Part of a small language model's weights.
Size: 16 layers, MLP 384 SwiGLU, vocabulary 4713, 2.82M parameters.
Training: a variant of Adam for these matrices, 157M tokens, 9565 steps.
Each number is 128 + 32 x the weight over its row's rms, rounded and kept within 0 to 255. Layers, rows and columns count from 0. Numbers have three digits each. The size before them is the row's rms in percent of the matrix's.

# layer 10 attention output, 96x96, rms 0.0631, rows 0-95, columns 48-95
091:104114117158109179153150147114149110105105114094167125175115142119186136105157148121134135156134137176149118178119193119087147107195143172116101
094:106124177123160169128178165145119115138111096073126109157080140133108148089135077112108151129126173104153074110140120147110074064140105084162147
099:031121111168088157126120155068179104127161182150138183154113137132099106105117096080117157121130171113149150149168142129094117116139128121157078
104:199151181137155077119123110190127102120129093077160111120122118114122120136087112135161146100105137096128127107095042107173092139089065186109113
101:145156140093116161184122143140123097126109118094183124072092127116117108153118108149141155140162131162123137130145063129130131074110114152142166
146:075161146147132194137148183165118055194119102063138066118092184092117142120125099108148134163090132114144145138129130110138162137094120130144175
105:166160103132080095161163119057129130125125149153119122121123146094134105075134151119084137133129153147144108101158140159074147146146129136087146
095:167105127122125113142158168144082133140123118123139175122097151125110137087136121136137097122154152167148104085153083139115114114091125136133122
090:114141132114181103140062060211101133088090067114189146145173093076127122140142156179116182135122131134135132163100152135128099086117133193125068
093:122132112140088136101115142088179080118104112100170130176129165150096164109072122101158135123120097145080139136134146130086101204121107102121089
096:098133175094108163139166176135106071183122092100148143131172111151140126151149161139177107098097185176133063129149154117166120133147119151071123
092:076187173139137144088182142154140124174094085089114105093190068119165115181135162203153141117122146129119129168073083131182141079108106145155076
117:082139141121198188176169143135092093143173135060103122122054165137099140108135081073118145142150133112188110123128103133127116088112184079131185
155:120117172138183081143111170145106115112162098118138118161069206071181114151145070066120104192125150103150173114115154132128158149112194125092123
106:144133136133158119167148150131066172073151170178110129145137103134148095163136120109129104109170092124090131103113077166145098099142107092118122
082:104123131122124107136210110151113142107107127094083095154147117136121073105106122115134136067116072100070146150095156076125137099146090095102134
109:195072069082081072129090090095124168122114135173130123171141114192107122138116151117127166127132093158084171076157162107110095137144092107136084
107:134103101107164070081109091151124190145107161159094133122166090184110136103104180160137142082132134147119117122087172123155116136137039134115123
110:142140158100131136174101071090132147144135173150154131148139134123106121166109097127092133137118140100153142145076091120127118125126159161151123
096:167146107115125128121127142076113118126203149133155116171128132054134158085057135135139091105150136160185144185097160140138152121162115089085135
098:092140128108125145146131133149126042108101031049145089097157094110126171110105146133145155083149078172077095136151149115081107137082112139077111
083:158122112099112113111095091134127121123125128122144127136093175097085112146097084187117134172123138175140098159089142187113127090158182086103095
087:120162109179130115066118157138123034116085108101112126156155108157119102148089161127133130082148118126107151137103140133132072155184120099084123
102:127138120113128105082125101104150146113174197175108126132083191059119149104142124089119114170074169088137165104112152075155126149081149090128121
092:103115104128105109160114140148150103132129109158094146042154089145168129116218141147092155111102104133100128112125146125163106151104076097127115
109:067196108127132120111147103105125089118117122120137104157174074108173110127115171188122114064083074153151133137111143098085158054137100108096177
096:126101102172149161123161137169163166074075136138112117123141124166070076121078169125173102107146077083068138149225129123162129123149088096123140
081:142166116141095114122132180125143112185096100146156103114166088095151078119133128144146099091113163134156111130088082127104200107121125117126185
089:086164072145142122102159141130135127158149164138129133155191072124158150143153166140116138054156126140084137106108111120107176073137161087159190
097:142087109103107071108134126083141170102152182209106129097079180141144087136110105103196114151185125127112116094170146191130160195166097160126138
095:092114124142146139154098131153103143113174183141159121136083166094097122159129120153121104133082129169175091140173112184118141162148110103127143
098:123174100117078137126107128116131155160080174169147161124181090125130088121129158199129160113114101178130107147120138156084078164129142148102117
107:116122123139119161170129134135161148110155165143121137110054192145171137151112114136209144171139152126137146151132135151159163135161099145122124
093:156115109154152116127121106163094129144140144153111111102157093158087170138128151170107166118140118197146082112156117190155096169139122164158164
103:080138153146214187168107167184107114117120093057132131119131145116155131136123074103129096155127149118136133105137085142128121111136111129109145
087:180141101131131108113122101096108150126099163150161118127104123081153105124185094127103124111108091109132129136125125133063109112142131108167136
071:104115169097138092054085090156108148074140090119106153161128128162074122111122139108103142084121129159098102159163140146100118156154150146106142
112:087185078150077130138130187107188104103128110118131086117139124121088149101137140104082111131087147132156118098187178113154124139116105117092140
085:167132162069165135120085132093062131136164165128088116109112131125078134129102155174137138117129090138112104211164142145164146133119127121215102
101:129111140157166121096124109140144127140154116096140137137116145056165134131119107102088086175113122114156165133146138122133144138093160125094149
087:093123110093164136176187086172105130111106113132093134111141094150153078158167152138104098152128155099149116056176098114107111116159183154134165
079:198134134135154081102104078106063155098070144133124115104139146155178115182122082119165176146200129098099179129102124116116088131221171106119126
117:140141127126139158136134098124148117143130128122111178114068177143125131149143039081134090174145179059134145141107095129145137106159149153141124
088:146128119098127134113111106101137115146098110107105184123133135251138160066112111106164164120176123121131194140098180071139161191122117107170146
093:199132076148108037090054138113151154132141162169129109103134143127137145162141149116165139139123147089144122108105088128111178096124156129115141
121:145145141114128114116120134091167146195099133135170069128156114064136158157079142133135095138081067110137138101096112090089105129058111130142108
083:133174075136050108174134056047147100152128111175133145142106111144203124154152167131144091122102094138125147119078164114198173148166124091122127
097:164102185094178081130101106112119187121122159152136123128093139058145171108152136140070107190076141116155132104137157103109096127142148168118108
107:165106101175092128132162130110158142110130153148163155129222046170105152117072217202156082062151127193102091147124106093136129135103163138091141
083:161104119062122052093078156127137163160091113143149178139135147111127137142112100140101108167107098082129131111131083178090117151093091196171110
105:135105132078175087146155112098151106100136117139089141128102144136134112136193125058140127122139161093083140134145136126128195141112139104118114
095:138135094096098168095135113128169082155139107096150133142147116163081143123119122152099119120138175137130093151108118170113119158165166154120111
092:136139149182129108141135105145104110164125131155082122187180067166150128083175151136070155049135086167164094112100186148104150156176153054136159
085:114180135081136106127160168153115128132098106055127135114103125153158115084142075115172125143163059129182103112140133120134095123102163134074170
105:139081148083158039119137107167097158095129112143176156130161121102133139152078119150151117124131139163137154089106113137132122136090070175085094
088:173082086086137108158120154085185143069133101132081169139105132173094113101177113071145191131176129121059133174104116172106164159126125100151145
096:144093203110129116141109164102132139085170143126103189126154147161115108114130134129070125128121128148125111156150175174126161166179189108213134
097:149154156164160132106117149160119091139141107136087138145063178147148120076166091092148084144118152103168104092075140082124096106097163111103117
134:131114139108140156126150140097144163143157156126119146108114111129122145096151121125092101098096067124116119130121118052139119057067107116193174
086:094116145127085141118146186129165190075127184132120131125124143150159156168171143125079100146073175140071102095145097090106145198128184116127103
096:160128135123107116081140090101143132179134169138103139144053175110133145093165100069096179171157115079130184095091129148125127165113089101174101
104:144105088122063125106096111073133110120125146173111085150091161145131112103180087070086163160128182137142142121082146155144150143158101169124085
112:094136142138195095090053077196123170127150147129137142117107140101138087141136120135125124159133149123110140148143174109118155083163149146146104
099:098081147101127127093127140101116149121121121132136119085173061135099104122112156136132110105104085107173090132185114108117155126103193114116156
090:058120111152086122076098173120138072127103097083156151149134155184086138136112139127168131101150136153073106190159141121191178100163144132120133
083:127147125169111157165119111118125141213149131150168116108117140118095095126131089100074124156106182139185121085118058132149099116111153127189145
076:137138052165142151164165100109161135082072154109169151108180091136123153134151157180148193131111089120144115157104132160115108129104069192157104
114:154115129131103145114091140146113119163131132154093113127148119139082131129081131117119120120123116115126163140122154118164155111114087135131151
095:176153092128094115128107143079158168148163190171128143101133131085117085161146150142104145162091129123085155154123153100175156135110120149143088
097:092130121161123159121146108160079157146126159134127156104182121154097131111136153177129144124100145189204064121119141134114098178126144191088151
092:132110118165097168104112120104201178142125176175086091106065145111126137076147115102081170112127127108099151118127171133119150115147127104164108
104:080092162112161192129186141122143118112113118087094118082060164102138123159150094082096100165123155083115140134163100107154118141107187118125091
087:130132111113079144140100135099122113119111066138099108102115120145190132141136116090157139135156155132075180139119138109166130175116104144108139
103:106150154149118133131158137147116074145167075113126120117182091146112110103096128142167150141143072085128191146145153075121123122066110175106134
083:137164160121194169192188155149116144103120052110101102084150103205077139115099120125175117128107086093154125149144137100143129105122101169177233
092:103123124140104157104148134083140107125103171139149162160116172143111098134125113119100125176069156086101137179164148140145092121160154173180082
112:113086150121117120098139127198147111106165070090126122156154117095162124110101151125159098124155126156106106104119169124138139128133144104120145
094:151109132142155150177122182175095096147118088103072080159128119154118139088110146129146128081117109122155088131166168130142115175151152103080173
120:087104145138137138100105110136119147117144143160092131083137083143148151137165137147118142132179099122089133095135094133124079140107120094165119
115:112109168145190146156127144181156101086115055063113145180147122155131121131144098080123141094195159142084112100130135172104116140162101136107098
127:133122089140151185120175108131180085149137098091103100134098103142110165093123137183136133114165102123154076146117093171102101074147140103159095
104:146146121140104152157124113111139157139111155156143132160122118116110128070099144184126124129138147177131114108116126103171105141139096061176119
127:137128112052099136134124118051132169147121196189162126113164105103111172139134153173119095116090114153134131150111131064136116100086119132143100
091:148113111139070123072123129068138123136087155134117105130093102111158126146137124112139186141200143159148154117102117132133133107117168145069099
113:102162146144099159167164159161117108155132045112158187124116113126174177120183112174139126127102156155123099159041117106104095056085096125095099
092:122116139112130120165136080135100203149109173183063147116151069124180097130168159149124106088118085086102105101163155169126131127133149113164112
109:144132107112081174156172091054126163144150178148183089095158108118091140119086152172136145070154084157160100130117105153118148129160129125174143
089:177126171111147030085103087200089170094117124186146148144151094132144139167148158145144099114098118138117121093109100129145083118092110113069116
096:031150159166128168111156131181085134116180152110151133141199112104093113165060200175132070098104126134136125104171119135143159130128095141134123
100:104107092110118134129093175124123074148147077113102108227093178161157140089139132072139139142175208182112132123125157139106146152150137066132151
095:128177097164078169128121098137137149062181172156127147106118132123134112200141131119119073164123127080157134116162110134106163096103213145105121
098:174094129186142088134126105157122143118086100166102094110136130122168128161095174117119125118151108088091176110177114148128136157174086163147127
094:156117145174161126133073175157107185059141161140164097139109188141087118150137097070140160164100136107150141149175141182120156196165131127103168
078:214079117082112105139130137069109106186124127135090138095168126133076132136140169138098112129195138079161132107144059175104148128130124107109123
090:111130153152180122114138096194127098130129057073142070112130125148126150155095129146164146104115127160139071134157106155102132155138125118102149
120:164111150145085143139121123149087116127148108102198125117101171054135138165107087112108112180070116091148175122103081069140099127080135154140138